Each number is 128 + 24 x the weight over its row's rms, rounded and kept within 0 to 255. Layers, rows and columns count from 0. Numbers have three digits each. The size before them is the row's rms in percent of the matrix's.

# layer 4 MLP down, 256x704, rms 0.0838, rows 0-255, columns 32-63
100:158129152119164084113066145091140149142126126136075110158117099114112154157128164115204148131126
103:098132130101116172109103166124169147148071134098117106154120085116171156132093132120151137106137
104:141126139092147158130143151134126112085142124111128101125108113152114154099100123061133146113131
102:079138081146111082128156107088127134138146146086145063157101085131117096106052168149106134128162
099:141104075149138120081066138109091136181203135077131144088172126140118126143147121112147108136115
102:187124140098111118120134098095110175100162136141174112123117156111130144101079128158126104130179
107:127112150153096115113079144118133117113164123099124130134100086092136118154057114109120117136115
098:158153162145172119143133098162132124116147135118089126117129082152098156150152110112132121132149
104:075138106118149097108104117159130118159132124146105149118165099101132129126152109144129144136077
099:165152118134138106124156142120128170120129108170120107120124105150127139149118162150127123151156
095:141116117149134114103138147166143102146174117087108149141122113110159081114087175143173120155120
101:139149119126136117153106102132127127105138119128156156085117160143109121161134143150136111190124
104:095091143144150103107140153136163137136159115106087095151144137147111099163160114102124140140174
096:101128139121123134182154139137131114137142102108148159141101165146163151147136104125154128151124
097:107105119188097160124137153123133108131122147125103115120158150075115122170110093136176166152117
099:159101121120151135129107085132100108114149137101130147097113141115086123141117120124097139157117
101:138121150104100123129087127144111180130154136156126122137119129115149123146122143162131175116168
096:067141127115126149119125135153102121136174157087129118184104105067156150165106136156127143090134
101:135093121133112166106104140161127123081174110098133124137131135143131118156149130122146140128118
103:137144123145136114130172125108089156111161141170140107172197123080148153126104086094119095114118
098:088133146121080115135147151119183128146122123141129116150115133117115178138109119101101094151174
099:134132118146127153118129106117107145130156128150134063077085124126135088126150133082124144120141
098:099140153139122131120140103121097123124123137151158125133124157082129123104126137112137144133155
098:169116139133181137125139116106124115132103098133128126156106158086059166102108152150124141162103
102:113118122107133113133106141117137126106169135152096161119079125114137109105198171107165118125120
101:100140128147136125124169095124117132158205156146151092154114166138152148116124120145149175143178
097:136132155088146106135096111110146122158152158136118129112116171148199104149150145127121106101129
106:148125133133092139151114114109130155116158111119150114149138103126142136129120130079132134167150
099:187139125096111095119133131121160098142107132138165106120113080099174144115117111143134141135145
099:027144113093127115097139147090124158110173123141104110086078113110124135171135090126090147162140
100:128143161113141140130087126113118120094150132102121111180165125120158113185117102119110129142122
096:142104151125116149167074113115112122134151161162183140091121115148093148102147132122140154107143
109:149110106152085154110075115148118129086133131108133169131107095124136099117097111149145123154122
099:093124126112127123098153092163137087134092112092177098150131106155167093103126124118133171153145
097:095136169109116138138111163104070136127164156106136097126154148123112098156122114104160128150135
098:063118121117133126111167134149087151122153154091185103110082099107112174107119100157105115117128
100:127129162100150131153125139125153143123110136171125093178112148141156151144124138102146108123111
100:165121149148141131111102132137120127106149124103144148183154157143106154129115085140122120118116
103:046129121138150122112115113123121116137142125113138102136121112127076131117216127138152083133189
100:097088147122128145154120108133121128136140113149169112133118087119126139128080138118119133161153
101:138116136143099123105131130146095108131114158126167116101095175132112102157181142128143113135147
097:152116162133131158104106058169084104139123077135140126118130103136119153138173162130139117143118
100:125128149114128105140119145138137142126144144128140098118135131109122113117139127084125143117135
095:100130117129104116129123121101152099141161169154141152159079132131192135127076104110146118165103
093:119134138175140117108121125159118114143120131172116101151136149065142133129167106101097177139135
092:172153111080127143106143139122163144149147112080146112148150183146113127153086110112120109131135
101:139084113165116091127160106099114120146111144125124090133101141108087119112092149135155118125192
105:170135126138088135147136111137106118145145129104126111131116126140113177112126126123095128145097
098:113114139124091185125144108101145066175120128114130126133139129108137139150150147129121166132139
100:101141119125105155127143131145068128102092148119128098147116125081156126118158113123129107157128
152:144073117117130137156138147121115131158149153133130085134177097137169150158125114148094138116144
095:078105139133121138095124152033140109113140149155164101155130175149133138132105136095130107137143
099:132108147106131108134142066123127145125144141104109122151100104135148122137113139120120141107147
100:179102116148131116103144148167126112108163160146091115135148105130185085125080074134089184148135
096:173133128132139147163123149116109121099164162129130149137115041147111137141117117142124155115176
101:107115168114114174112131105097107128124102148083113133094104147124109120068121097131152137148120
094:125153095075120167111138127107120159127165143160129143110154092170109097100171126118136146109118
093:128153153149126128144105128124127112129211167134141135124089130139102145155110140153132150125185
102:187141115124119147099129127115118128121071127080189118091103105090114159190081105116123097101138
107:138137087139111090158126124114153071112113128128128142110113123185133162124159126134125109167109
098:124131118108123105153128138143141149103137086088143127138138088102141139130079135156106121086127
100:049089152123169116139114119133102074115101123156128101095135131111112140084139127143122151152129
112:172143120128086109124110179147128095138140123078103085115162092172100104154200116156130136147104
101:173134090136139099116130102121151098112179101109111155149080107130144095152115137131155175082113
097:171181119116132111142161128128137150142151145136132114176146158214095113143125106168135114137104
105:121143129170148143139169134153123148156145139123165178112140138126119141145160094190095108158135
098:127121121136127113166112123084080112126142117129153126130105127104131137132163107138145156150150
099:104145111160144125118140150093103122148125126182113108126087177152122129177145106131108096124078
105:179091138131129115126119079204115117124145139086138110137132132132105134168155037124096135129130
102:159119105111046115181141123101159094110121147102127097149142119110112114127134112156154150125130
102:076122131108110145126161135118116089097147147120097141150127123124078131125180122127139135190088
111:124120126148117142133132114076135129182091091092159192112132125126121138120115111123126131141157
103:157154173143152118159162133153133145159136151142111164121114167115119131163102143101143108139112
102:032147167170107107112167128144142109135115121162110115140129132127129115101172150149146084123140
100:147126115119132127118115128092143176128113149123128073125117113164106130127110176135109153086118
102:121152112114143117150138140159172107153105108105125182135139160114116151101108148099156157174124
096:166135131123158108123129130096137158175129131124107118123136152166098148135119126147138107121127
100:067152150102143140122139124187144151157095140139160133118126133179160136146129119088139145080140
101:087134145105108134134166142097136113137126122150171133125114147139149105149093124098099122160177
097:144167094098161125144124131177117116184093093152097120129131131089131144099081153101102133122131
101:115112113097128154137106151129164125152159141137095128111132128132070158155145085137107168131122
107:191125120083145149081141184133139114099121138136176156146170105114150099127122151141147157115135
101:157121136097093155152132131125156106105139113132143138102124100102154137147126143146092163142102
100:163129137128140126118130128179135134152125155122136118130124114121103111134113110148135096126131
094:134151106121131134115093154134154122106111127148134094146120078127104097125172165112177135096092
105:107136129128107164108141128125088177107115154140138116142146152127128113102151155129126108130100
099:113158131153094110137102161119116110151123148113161116136096146110122117139160126141158143149142
095:128156096116106141112134134153118142179111098114175138110147124172099160121168115123114084104100
101:157112130120156125142134119123181123127130107138097133125147171106158111177132131146118124109118
104:139161109110176100086147068140106129105129109093180134106129141098108142106116129100164112106135
098:144122159104114129136089167149066152141134143154115169146090133093128109118135120097151144075101
101:176117112140129142169141134138131074142117093144108137117156135110132154153154167104110130110106
100:078099124111169108126117156157135124110097107136119148156132102131106094172145100147094175107135
094:151172140118141115174153135110122090086108123134145128115103177151119110143108164132147132154139
098:125128103131152103154115073159162104128131173109108113138150118165129131162129150100147156066163
105:118141103139131119082107137120115120154125153117130111120125151126138081151134158155151151175132
100:067096142135122194147125172116138110141102120098138138111100168131137145143143172135159123094159
095:108144108120119143142125117078098135123144129115112142132096093117137135177086110139167084155111
102:087149166166139142127122130141163122118137131159133158167137118152106136107168147106133139143144
101:062127161132148111088106123158070140145149131153122109125121105115138130126120100131089161102153
100:162161131098125146075135148132091152128085120130187135129160158155156129165099153149135109134140
100:192091148107155120120105124142139122112116117093108116168169137103114131138111100129126160135134
094:130083124161134112146130124148155126080126091131133132091146140164142113122172124166161130134118
100:080118135150102114106088108131093154132125112101122104114161091085126146149155126111150153150130
102:110151098126133130114111113149129134142094141105077136107130125143117125134117133137121144135157
099:164118141150091111126131092172120134149104141121136079113150104127054095122173126157149152127153
099:086068099123148117110149117113100115150119114164121193124150101143103104127166144115179108125120
098:169143130134155127091185162134114097121114132075132155115116105138123162086124099149111146132089
102:109147139145106139107099135107163147151123107127111137127129120064127141128159104145080154112116
101:103161141102091144141100110116111136129086133113124118134139164105121120094129127143108157145088
103:143136136098133125110136140114116124125184131120097105123094117149108138145143130143137133095109
093:061121141125163109164147139121114118141121111133162142160120149125154163105141130121188107099121
096:106115147135156128192132144077200105106058156116170155156129155120110139117157141126136142137114
097:126091157090121119134145110095108115085160121123145133129107105138113110134082122145139131136125
100:162105135176077162148150116176162143103108140133147117157113146128144153143141133126155100180161
102:090049105140131135128147138072107143139162104183079078157120172180132150124116125111150150140126
093:107134147116135130115132171166133164077129174142135109122130119140112130123128118077155145106112
099:230105134171124137116128145150116142111173101122132120101162061157135144085150151129083110162120
096:109126102091109091117129079153169154112141109137134157161118116121116113123135130145115114142106
102:085189140130144114121120119137152108131117117131109141106097081118155138145131149152128101124159
096:094126128131132129166130128133106122139130097100131113137128068118099149143101160144116146124125
097:118158140183117119158140160114121102153128128109108161161101107121170140140099139189159123123114
099:130153109088161123095131166117109162114088148135139072098145107114152119093116152139163128148146
103:097110167184153139130126114124116142157101120101151132161185137139119091102146139038137137133096
099:042110119137129105151100125116152105145122178128153088113126184145153140102087150151177159110162
099:154128159105151163182141133141157160164111105123105125152137154093152143107138132139127133115135
100:127083150144093111088080064088112159102116104153160118160110137119113144161168109135149120145126
101:114181149130146144160109138109119160164125145071154116115134106129144116108153100107167066124133
097:064132155130100134170149149155136099133103120135153121086099166150102122137119177140096116131152
103:090182148121115173116114114128148104110138140154090118125143094090128144094132119136126125134150
105:098138155136105136132132130062119064120127109126108102125137148170130117130122096120145151138113
102:137096110108144105139125115137120137159162147086163142124151128078150138159166143121168098090103
098:087124133129138151132096124133110112098160118174154134160120115137118123103107123179139093101073
096:182125124152134138104166111111115148153050128134102162162075110129136131139130098111134126120119
100:182131113101140115134145113108063117135141144098167144186153153119128121152161187174084137145154
097:102092113123136127114072127156138118087121148105164129112123107114160098128125088132089167118119
099:143112157135144109120098119076128167120100123115110147170170168077138093095143169122121131135119
097:119124143116119158180167129128101132141186110078107141135130080113149182129132088127105125146136
099:134131160159175112150140147121139112164158124072106097115104121091123106170032128132107158144103
097:117154112125099061136155110097113126097140142140118180116123161098118098121131123071160146067165
098:077101138136142155102138138169134125140140134120152157133138151114126132123158105142108130102140
095:070172145176119103134148149126129111118125131141085121137112128086155149090129109154098135118106
098:111118130157103099131121150087109143099160101156156103089162123132114120129152121178073112159123
101:115110104104140108169114113137096157102098091142072114124154119144145155107123148118109147124128
099:123138198115118139109110152116134134100153096139140149176162105170167166114096104115130120148159
097:129145142091132086097125122130105159165130138123115173131123144115138160121141088140145095114098
104:039115123133109173117122108134133110136101093147158157122137166122152112139138099133142083125142
102:112141131113147132134133135146122116157172121152119114117134097132131168140155124144124152098121
094:089139134176132120122140127121145160128083113135129125160147088158183144062126118167130171174135
097:144138109141127150123122140144112114136150118115136154116139141171076111142143108072114162166133
102:141098131126123162120178121133118147149104108142104117146112087138169124135153138149090111143105
102:120109124084103144116159114111128106120102151134133097091124129136123151107153199134115152189157
099:145116142119140163114132163147053119162160139127144168110144116104131134149115156120114138109137
096:128159101126102162106135107122104077141139125125160100149095046111136086147125105116106132133100
097:128172152124132101113150156127150134124144115143129130179121161133150129133099123139125166129108
104:105139104176135082168169162126121112139130126134137123115128143157082162123155147170108149110155
102:107125137124141133117144141080115128155181144152158096193146110106122119150126143106142138141139
093:172140153125104148119153140125134155145091118130151126084122131126184113106136121061075119123140
102:092129121152095159140114122146134070131118144150126163147146091131112128149153107144143120087154
099:099145095137144153136148140112121094119121105164166109114111099125099118152110158090133126109159
099:190123097151154120142098168127108143134116115144122146128157142088148099112124069135105097141107
100:093129165147154133135133129155124151131120105137099175127129174156152142132094167150130137138152
099:162111131190118176170146099103128105134122148111116159175109136124141134135084106155123095150144
099:104118155124100122101120127170087098060081149103134141115148132094151147116078140130112097153120
103:088138126090128088129122062091121139128082102098125113090119169171140121135152138122100122140158
097:089105143121162115151159136155147118133151108140123094076132169094136135180148143157108126077100
107:148136133134109106100146077097126098116100119113128133163125148163118106146137116137178148130114
106:074163115133143128128147122145097130124134135098129140072146103079085133124076127118154119112137
096:110119128181102099118121138138139116128098173133112125144143099140120149109111069137129136072109
100:122098131102135099144135133132099063148136085096119169150111110110122138182128121139118122150146
096:047170122080152161131108106116181108126118161087095119074150127122114150125125135119135139106103
098:073115161088157141134133119091088135174098131117123125133144090095137155112094142123109148134134
102:159137133133141112112110116140119151124124152141116125133076132157076138085148111109157143157151
099:117149158091170101092114099153135139105112094110152117165100104122138114167132153113125116142146
095:096111091098123111129144093147157155099136093159130130116127108099096147153130105131131138123112
098:117147150120132160110158100119166121111115129146111103132140094114056093155113118158143129127099
107:143159121120102175161137131154141152163061113151118163157113108098102137129147142073118154124143
096:158144118155137136167142142161104144141080127130141145189126113123076130097151114098138127112136
101:146082099107102098144105111104134127128114123145111131186128158152115146119145134141158127134139
103:164135109093140142132127140115151136136122125122109121103125108159107160139117111134067127098144
101:162153158130159143120142142116128123167129090110088144151126095153168116147089109096104129119140
104:154115147099121137138157129105146115123124129108104191148090176098187135123099116110115140120097
097:093131129121139117110135175136119135148118122095157127145103149152086067122103158134142183106160
105:121131113097125145154108107105128114119148168080076136100117161147137154147173138123161125136110
102:146148130110143131155150140149106137152125134115128112140161081126125100119111155158122180129089
101:160163102089144146134114102094164138117171123140141173152105128089131122124131129126100134107127
102:140135206145138141134129122118164156116151162122141074114111085125145123156062146114145131124146
098:166080134121116145150097127133105144092120140144153186112087151119130135099171123135090150098125
103:112098130115081152128111148129165146131100125134165132133131140123137141166105134152121127165137
099:099156107109116151068120140153159134104140153106136102159159111172157138126107129099046114141116
103:129114156119108158118110137093140154143078099118101143111135118136095128114099127111107120099181
104:200149144112118182099135087113159147103133151150126096140123137083140160111076132134103124086144
099:109149099134145185108136123108145142149113162133134142153100157127120133109132135091096150114085
099:102117112067126173122130145159117161118128166102108146131169132128147175142064134099104142165085
101:126136123170146103131127125108152140104135135116112110126148105163072125113114157144117122157110
100:098127128136096094144109151143116137127122123088108129090129132103109141108115148084096139123172
103:102124128122129120092115128143148144160144171132133115134146093130125077091142132148108148134123
102:104092055112112128083146101111156144131077136081153124116143134196096092091174109127084139109153
098:068126162136090148113145092147104144133107131135118132159115141172088085111143129160127134111136
094:185148126120095132100113101103113117174152150125054155114129084187187140098078126163086108120108
101:159151139147143141106109108138161132164137122130128190137121145144117110168106129089123147162141
099:111127145113126124130125104130158133130146159152130154105137141141107135119109112163111151149109
099:133149131165144126088092130139135133135149103154133137134122073143113163119168112133136122126136
098:162116139139131165138114133151124127109172176122187074110151082160130120061105102148083137160136
102:180174146162115146105090125163130133117111148164125145151177161141135140147097093117175114114123
103:123177134102134147152118133118135074095133123115165132099124180104128102145170137142076139090123
102:057070130145134141125098138118094130145101199133129136168147122127170088125113119114165138125135
102:115117126124144134145110139149158117091113132105121142114111124113131094172157142140151140062126
102:122133162121103174151158071157077124127130127130093135073140155094142078069124132131106084118150
102:034138145118067126092120191101127119103155114135130164089143133076145130127142147103097085123169
094:137090117162133119108126152165123110139113124130111157126105141157146115075115105102125145149127
098:075157151137112148119105147143149117114095106140132183168088097082185141159105113171159089101138
101:138144147136131121140136122120107128098130111128101151137134131132137088081099118150121138161162
097:079110147115115140119129127133135105149137087140114151119131130143093073123130146111123152127130
097:092144119088091156150115107161172117107156097180138130117135158070139157132114119156150140113114
103:116114125145095168116149119128099129119148117166088107148143127129112087186130150116114129146199
099:089143105088141108165147144111079152135104136139108093135148083154098115163103137098114151122126
100:141100111130129132111156088142131131143090166159103150178107147128124166086113123121127156126169
098:160119124124128154153133145130135130161152101132128113148123117108136098124125147164091072111125
099:110123118120169135135128133151120119121127117155144087124088131100126165170120107126124151144137
097:086153112088153134128133105119113127128113142108091155122103129129101120182097139126121128128117
101:101127119131175147113126157130135102122154137134142127195140084187133090090140095147148165131129
097:112135133119143126128149130175105154128127077123141125105159138110150106189117089121116125131155
102:131118112101147124141117123133139092158130103093083110149120120116105128122145122140158115122127
097:089134080122159079138119133150111119114137127109138116117130151137099130093153168097140128107148
097:126125126094136123117102179113137116117171137128132116100176138130152090095186131097121135125131
097:111144154151128111151148132102143110127142081138119122131110151158111136138145149104114131156146
096:135112144127144093127141114173125132109146108148122187116131147162117094097141122102141139073135
097:098174103196140132149128162096116158118156124100091083166152174174080174130167101147083127123144
098:142177139101131127135125129157118146090121127106102097089119141156148114134096125172116156099119
108:140123112116163154112115102130139121127090184117110135139125115155125125132113141121118182148128
102:103121123093126170134157110111160165149117160098127148107134110118114126131185125109146086102140
096:140124130081147082130123125181129114110148151140125141128144112056117174167099105118152144137120
111:090179078126119113136121140125137130142101142120138150142155183117106106126134126140158133139144
095:102090149111102109106090138163133085115139184120155142147105134110114119176140142082120116106137
099:116130134130116147139095144086108167122139106183159112101143102099093099136163130100109154142120
101:183112128086074151152139136157073088114108128109152115149151132132101077130127158118172118104149
102:122100119125116159170144132117144110142097100112145151108104126133105129120109159135147102123153
095:104127126110133121119120132151166170090129121147161135168087134111128124123164125159109124124092
098:190108143123146115118144104130110125125142088112108124132129122130152090143170103110099125099127
097:119104142135135124121097141145187133079092135130116136115126125154158113105104125130105104120109
098:124093145130139130073117177148144135110124125175136144135190163077143158148113141092134106152128
098:123184130146105152163110089115141131140124132123160107135151077112169130120120136137170124137100
097:143132118133079126073167146095159160143151096119181142126142112142142121114090166124119149114149
103:143115115109151133124146151165087116139129134148146110168092154151131155104139115127114126155167
101:172126146113141150115138156148149069151158134095117130140166082146130157172140114099127120104096
100:105120160119099119125130142097091096146124127115120096095101116107105126113077132135165085140094
095:137120134133161151088150177127106097101127118100127073122085108139133135175132160141108119110100
097:195155107097116110145103151193122088163150133108126133134128133115150130121132130143178164126105
093:141115130171116106103095148160145126115083129105112103093157097087124106094125129105162132146140
096:156130154072132118155119119112190088112164150144140153115098168167114092123129154126131158128116
094:130123131155109157112119135102114167127187095165128135137113161139152125140155112113117155116128
098:093140111113140139104136153132135086193132140149167119147123175133113105114100143119138139137108
102:081146148107152099072107144133092111073129121134147120110136179116142160107091128090166132150155
100:100111142084093128117130177094128089111153139141136157138178109110177137125139158148167150141153
101:141153123103152091133131130157146184163162105117106094130130137109134112120078136172096124143114